Part of a small language model's weights: MLP 192 GeGLU.
Each number is 128 + 24 x the weight over the matrix's rms, rounded and kept within 0 to 255. Layers, rows and columns count from 0. Numbers have three digits each.

# layer 4 attention query, 256x128, rms 0.155, rows 51-150, columns 64-127
162151144126131123175123096113152142075113122120111141106086131105122162150142102108119108146133131154110082145118157131126079155123171125116145165153141168132145095155155117120185122177144123
121137148145119097084139121116154182096150093165135078167080099105107094133155099087084152104141165101153107097111094089155144154096112115125083149162170132141132135138122164087107150154125135
159147139156153165103204096114062075133126122118122130120159108223139091146141078143159149042114088096134099152131141128095155159137102106142074059096114097154102119136106117097130172079111141
105196141115020142090132158111138116130072144116116177123167160156148139128166068153175106218106125087162129132098108121170147144179119152138089133147132114124109158195133194151144129115140119
152149161160106130144168145094152159125090130115091069109132121104156110178115116122069119130160087126129195146100126106080136124129153122132104138200154136136039154108158172156132112101098136
092141108089126115141118131190111115090120106117096116117142091065137181177215119136094094166150195118164111168139084163197139107154080156088110178091108198158102107144060145166094141155063122
149138137135117169123169182093115160147143148109138130148121158177083137150128100139127173055087061126150086122136175088154128173057086164100110170103112141163107084224181109140111099129164138
142128121147185082126098140111149085116168128130135128147143105189138105154095162148159140100195132143173059086191124142129111207133135099117137116098199129169106141051138176125107036124154149
169155115126125172180114174097112095125147131165102124091153184137089199103192201152074199074157193178109142055117145163062101122122122110157170120210183154124098134128109141179130138100096154
173079141192150170119090163101119170123118201161163093142137169156163121125192142092141145143151106144088170113115143087074108129150102047203169073091097110159162197188086152142152094095149127
169078154142139119109130161095143105073101132196152152141110140174135138177155125120093113162147097084123105126095183156106102145101125193107171220123105160142128144116159177096111134127101079
058141172145142147114113162097110089097115157151150136120181129116076145175133135154041139051179091076124131103194144140113120154146090180149120116115093131154152159176120144084127120115133155
119198125122081149152118110149121117159061110138153124205065124156094124138129059089098103162172123133071126178167134085098120140107136074122160136089142141124142169090148085111120085130108192
177125120139139121156127141135102143113153171147136084125123176112065117124144107144147154144092175139169145131133119137105094115130146132124093115146153109124111133108136105101126113133114112
132113093119168134100088115101117098116137164137166113112114159124137125174127125078135151140066101076158099103131137129122119140123125117131120127144083104126085145114099100112099120134101106
138108142122110116127121128147121127078151106146113096125110112124133133133135111167134119128104149107181131070124123107096107120112154122118114123129118118128112139143131107110117117101137143
156138123154142162116081134110129109115125119064157172107090142143175125128099112119110104118123133083118159134126170131119112121160125149120137125135114121121087112123104125133143115135104135
132110121136152098132144137145121146110128156111129131105146133125131144161154129130142087143138129151123154134133114173157117129126131168120103122096083147102117133100114134135157118148150177
179119075123126122165086110137161110095153155110104127087102104154118144111114146106142131090122131088149078101123131110107101139109148122140109160109137139143123168134097127107130104128138129
111103090127100171148102122083122084126152093175120144108130136132129147118152146130175084125100155118147104133113088118141174145119116126127107119167141135109088153132077128149119130142095130
135139107159161129141132118125097142103155127101148138114118139128119129157117108129132159175162161135147122131137110126107122149153147174117142160091075145121101150141099120081113122134134147
097136112162108123125146156137137105139121114125135118186124126099128111135147089115095155123143133100093142179133146120095148162134116119124135108138151119170149091134152115133158163088130084
089158173115136147151157135097125116175127136104138135156127130092150150157121138130150136149121128125123145133164106125142143101148111157112156118151159155105113110140138158172119153114117127
106155142113171137152125116087144131145136144102134153104137135148168122121144141105160125136144147124153128123131122113149104130128128128109180098153134115106135072111157118157162141114146110
166094107149132060129128064138136144110100121132116087126143098148098148097136142128094120122139117085141085114102148105118112141049120064128113130126096129156138150128103110127138092128121137
129125161103132153137101155127075095096117121117119149126124143115134154125120147120131154167143123117074148154170140128145148127157109163150184129155108131097093116140140140134127143114099114
131065101188108124138158092138095124176069128133110125128130137132110155114140167114119116151119145088080118137124138142126128125124107108122152138099118092122146113136140124137140125180147114
154178117128158121156120125118170137097152154148119133147137103152152138159126088133145109127140123131188089130127137083117119121145134145153097141137091148166134161102122131145101175096143149
123169102049140169123134125103140128099173131158170146109114133089147125120134105120140151127124130164143160128108125120117121122156135151134105160122160134130123143137136139135127150070092128
151105130147091095138118152138095145094113151129126083128175136129107097157111120136110150127124141186146130137162140130122095173150152091099137119098107079113142132128118131089101094126153136
115123156151108127133125140086146176103125086095170114115116105116154169096128130096104134194135152093120115146115166120113095133107122076116121123132105135147123123178136101171106116119133091
137133090136139155136136125132111107103130113068134149077116110113116119131149125148113148132173110132164159107114083141098120121136131132107118114117114133146139138121065149094125077158096115
111120104136128148118147154143101105117142095134152116134111145114093127099149122101119090131129118110092143128093141155144158092146122156118195114140112124096119097115134147136138119144120137
132132156174097174139149142154078135152125127170116153158150107119099104088121106134118129152110086151094170150083120116163174126110118123126127150153149166139140141136104094137079139183097146
075167155140111138131091098149137131129135132134095147144124107122154126136138119091129183115140123157133078116149119116094118112117112095103133126159133139129086108073119096160166145146128144
145160070084182089101128101126123096118160144082119149119114094144110133154094138163095136125079139171161112191159196132111103139162121163114139164175092122141150123119133146091143107134129112
132107131151138163129143144126117113163158172134122127109132175132114131186119110153148142193124155123112113123163088099123182101137132163116136129097117133113096147127101147062126122139121098
110126088116097134174146129121141123112124120123111180127168127163130133152136110149126115156107106146174123158138160131151158098161090088115129164152137104100154107105136113114122119095112142
114134147131129086134159128105125114139092147149158098163138120118073088105186146169143094154160142113105141147182147126183085146099152085129087138146097098127126100077129126113116135164112121
127081138135162071141177129157159097124101124142159097145133160125121146114106147113110125115170143128135150107130115164126087134128103067131105126153129112126108088088181155088140127148102154
113133100118113093179092144122112093102118159150165150133187082139126142103155197105115152130083151085123119152107174126101153154127141128142117113137156117102101138153148149152094138129126107
099142138121138096116121115091087154139115126136133135151139092170149141131112085130082170151112078123124149150134126147135135098098136133129127167068152109146101138116087089128128082136119106
095172152200088192106153166130131113119179116154107099080138147137127143120113158138105103171181125133069148130107126100118131183097156153166134157120171112134107094148150164099109150196148143
105092172134102123132139119140136166170077118092156111129084131140114153136175167141133129111154144127122123092185126141132122073133164110123104173127160164140111131136142146115119099167111109
121096117190151129146140155106118112138144117129115136076130138175157079121094168114118113098102104142169103168121148153107172164162150135097080113125134162089143131108134094107093086162157171
136142123107162131115120129118120187119117115082121144130101125135142152142121129157130134125115131152107120129124177121154183134150142142141157153105121143099118132129139123132086123111156096
135145150130127146099095126127131112157117109083137113101122084107142164108115114115101161166121130103128155162130164089107091154114120165117112116056148108162155126128099104130099156123065139
162119118152117108112108113139097072154119120160143117106142112105116135113128153118132095113099146102128138153127127160108079153130139131141132123093115153148136161131074131122077105086083117
166123136135108104102105115168128118129099149168157163132140120111133097101162171170142114145142095101133103127154105156132117150121152118163069114114114136154127142131089138118127126092086132
099100152134110137126140119125140138124130137159087129125097119133118111105111118164098122121125101123132145134137105074119144116161094121098162099142147108095129085132162140132159107129134128
147094133110119128099149147109107154171118150118107106111108124144120132088141130146128153067100173122127121193086098140139120119141152139134150113090091152165092147124130115118138094126143141
180131138137091121135126112164166165105145118144149087142149111158115116094194147131120124165141120112123102147136116107128135139133145161128102131119110136128152148100117115108114137126131150
153135138127123108113180072113156096143136121121134126143105120145151137124166147147109095142118100118102136116138152139128146143162124109153123101082111091140137125137130112124105154125158143
147134121106109135127113140102092091100089125140082089129124124127174121140099097136110137097127132185101114117164113154134121100104093158113150124166105149087131101150140156147164145149116120
107134113158153112144119151123126146082115106138177082142120163196133134128137115144167120154120090120117114161177106110138147095104132131124131145125126157118157136133134134136129161117140171
106161093112121116132144105124149162124088142118135144127134122169107136191171121120118134136138143155143131104151140172112134138141119111154124092128133150140163135050105118128091104139106102
121098138164108157152087121086127154150137129151143105153128077144112127117134156153124115154120094137121099126144138155152122110162084150113083095132173131130143148121106146121131173121149112
137066137133157146151160145130109107096143106112111136133105132091134123119116109117130123124155118127098098107122132127119127058114119144104152139157151156129101099096116151130164140114136146
145122131084124156091142144123129151158127071148096128164119133109131151117128136142132125146170089139111132112133152143108104151136099124142144128152101144141133131092086104139168080148107116
123136136129101202147103104120130139132169122097150158100082083082077147125133150066155082104171068105148162103100137135132096140142111133111144133140160119135096123072113176138114138116131127
115143125162125102100117101140144094084109153127148130139130139100090119141100128123139152069142147083145144122130120136103142095121159156134096116157111192138105123118078142115182120142132159
125154125123082127148132147143096163067142141171132123133142133117112143159093123131137101154128129174125131169111103134095127120112142128135147112100093106182117085078133160111105111152113129
100147177099125088124125124128107173115078144112130098142122100141151150115105182150147136111098148107137146107134161100148137128132119102158138126072116114090150131134166109175117161125131129
140166145185135159111165161133086069104094113122144144097087137138165118161106103185089148103126089134119107157084131159135136122125096125112085150140138118143139106160106083083119139126106152
123142103106124128105133168104130135144111185105108108159082082121122149140147131103143144094120101118117118144168121133125127076114132117117132184147097140129140128145154098181131094154139135
190118088164134089106131123133104103130176153092124119085144103141128173144147086159076123134116178140129131139169147116104135121173125165172104147146119162160144130106109149123092117115148107
153109115119118135149123128132105138122140167125090118130154125144139089082147156126149078097100133173083152171154142108122154137147179174148151142128137172095103107113138185122118083072130128
116105166119145129128161154113152149137087140144149087125126150149130099132143133122148132114172179115120166132108088137127164082077119106099158129115130144134132138111134142129092137104110093
059150088121131128061095115128104141136105121133176157094110124124164111157147137175098169112140154143085090135132128105122155146137130147129120144144154171124109177076134131117098129113149085
116102091103147133067113147155074108126166105144188136116060144136123133163138105109130131111150141142177109139170125139173112162112133111131164055132101122088107152151165118135139123120141146
076150094143138135149145136108148127162146099122103148193173180109102125096132104143145101163118126132164118113092132071134135076115091135086145155141128201131107082146189140132138114150102137
146118108114100141085171133165049175145144153090160135152155149117102122128120155161082130120180135086120144133090141091082085123161128118150088118141060158139158130121154106115150153127120114
167155182133107104077156091138102173134157115125121160099156091111132149142101165140099073135116130102167143156144134161134117081109092160109164098156183137164138142136113137149159137117127154
170133143153142155121114122131169072088159116138174179124140107106119130100117129134121126181142108142132153150143166121114104111126113086112160128139142122134148127140102167160131124101130147
096128158133089114135140086114101141104146131074139115129176134135125176090157170135129124154124136088139103193120099077112089151060143123113177153128115123160094107135124157154179094160139117
099141100139111086174173109120125148121103115083182158118079131134159145087109096108085146150131119159155122146149134132076092147155107105147143146124133114135099096153101122122119153112118127
119110152150114126086155157111102081079117139072156150124162176115171129129133170110201161128133100116128093131178130115125108148094120186112109110133116139137080136093138107153154172135073134
127148179140139128155119135131116135146164113142127077114165104109129120113094139158107091151124109133075108106115125104174121130133114100146146140170138138141160116138102123088141142130173140
090157140139121149129098073125065108052136108137152122166123135147124119114145123126160107128145151089156158150120099111100107192102130119128131172121117085127152100118133108134108060126133145
104138148128088140146106129152131131100119091148110173173125123077127152092116109162092118161151086106075138064117109095123140138139139145116099115159108123133156118167114132129156126128107135
126107137140163128110159140101114115159123147103164181122120187163151071136158129115106137114106169138143106136161090116119138114104143118155164120082154106135102122136130124136121131100147141
171164104131130167120139106122117084113134119081113181128105144141121113148144103097133133133089120129126176112109105149127145177129136141099149112113129135108096122140115109149124150136114135
169159105128106163116094141154140132137103131099099137151139161137133122122103106126118144115110167159136116158130130154147148142099129138149145134104140121136088135121109114114119111121118123
121099120135104123132112126130105159110153129120139106100138126123114167134131109128111115143145122112139145119124078148114096138159143139089106114103097123102167116136134107135097121111136121
164109079136105140140135140116132120163124153124117117150109133115122089125150110129107120115133155136173130148125092130131137115128132134110133133104105093109093127137112166128131129132138159
113146095109112124110139137129118139114141128153122103131125139145123121104140134124109129124091101131130143113116092146096129137114136128092118123109146144097156133131126141127124089112118156
139156112160146137150141129154119088132138151140120152151122150110141102100089126133122121139120109156113107130164131126133125088122095111135154135128123134108075100137113133137128114108118129
138133141116155107156118087132147194094151140102133120112164109147112130156136129174119136117117113093143159106151131135114101148182149149115128155114099191087147125097168166090130114096136107
135162159109142171146113136127128113104132169094131137128139097103122150070130115122129123146141095087106109128152113080145121147160131176136139169136114117150125115125124146102131151123140113
119149151145140118109124142155162131102084113154147149121111129132141108122114113110135154120130153142121166120162108148131137104136100103172146141169108131112141092138131172096127096127142132
117127136111182127096104138102131122110137126131177097114131089125137159117090152140071118144105130098135103128111146134145111145118094083153120121141118115126170107112142121101145119149144150
154148117106166154143113103088162098140090162100126129110155169154091140140110095164104153127144178136093168111113137135079124198133175137177146099080140144097123112134143155110137192125136149
072129182088125166088115134142141118130166178078068139128116120095145164135156186127159137122156117082124165090088188122148157135126128120105132148177152173173137145109158116144174145106074071
124133156136149157118107161142106115154111108121186112112119129117129113099134159117113132136121135104071157100106127127164111130136114132155098130107128130122096098130117104147133118150125153
118101143149122136115151153138151103139143161114112114128106158137152135148155185116142171124129137083121131133136107112110158072122137095144177158141115100115095108140174154139138148128106118
132082135137101146159101153123136125111121155100151121087144121143117152166132108155122118142107122078162138146107109101098145139155089134127098123126131207150154119086145110155103132122086110
128160128135157133090152130115132103161118154133121111142165161130163076148118123132111143072140106105112131122145096114117182103164139138063151107146114105168115125086108142122126136168121131
126118101134164088098133153145136118175125107091157132117117140132148150140115089119108119116102125155125109140117165093157101096081120120128135190090119139133078083135156119157117118110086085
095143157133135145118117114091120149142126127124142100121173125119122099110119128110142096095151185071117141098126120131131163157167102136127111125140136100140154134118097124165102135135138091
121134086171138148161104154057116111147134133122127135153141138155136118101108136132125096146104117122144141103102173172161097121185147152103127114119150113053138128092127079112129154177131152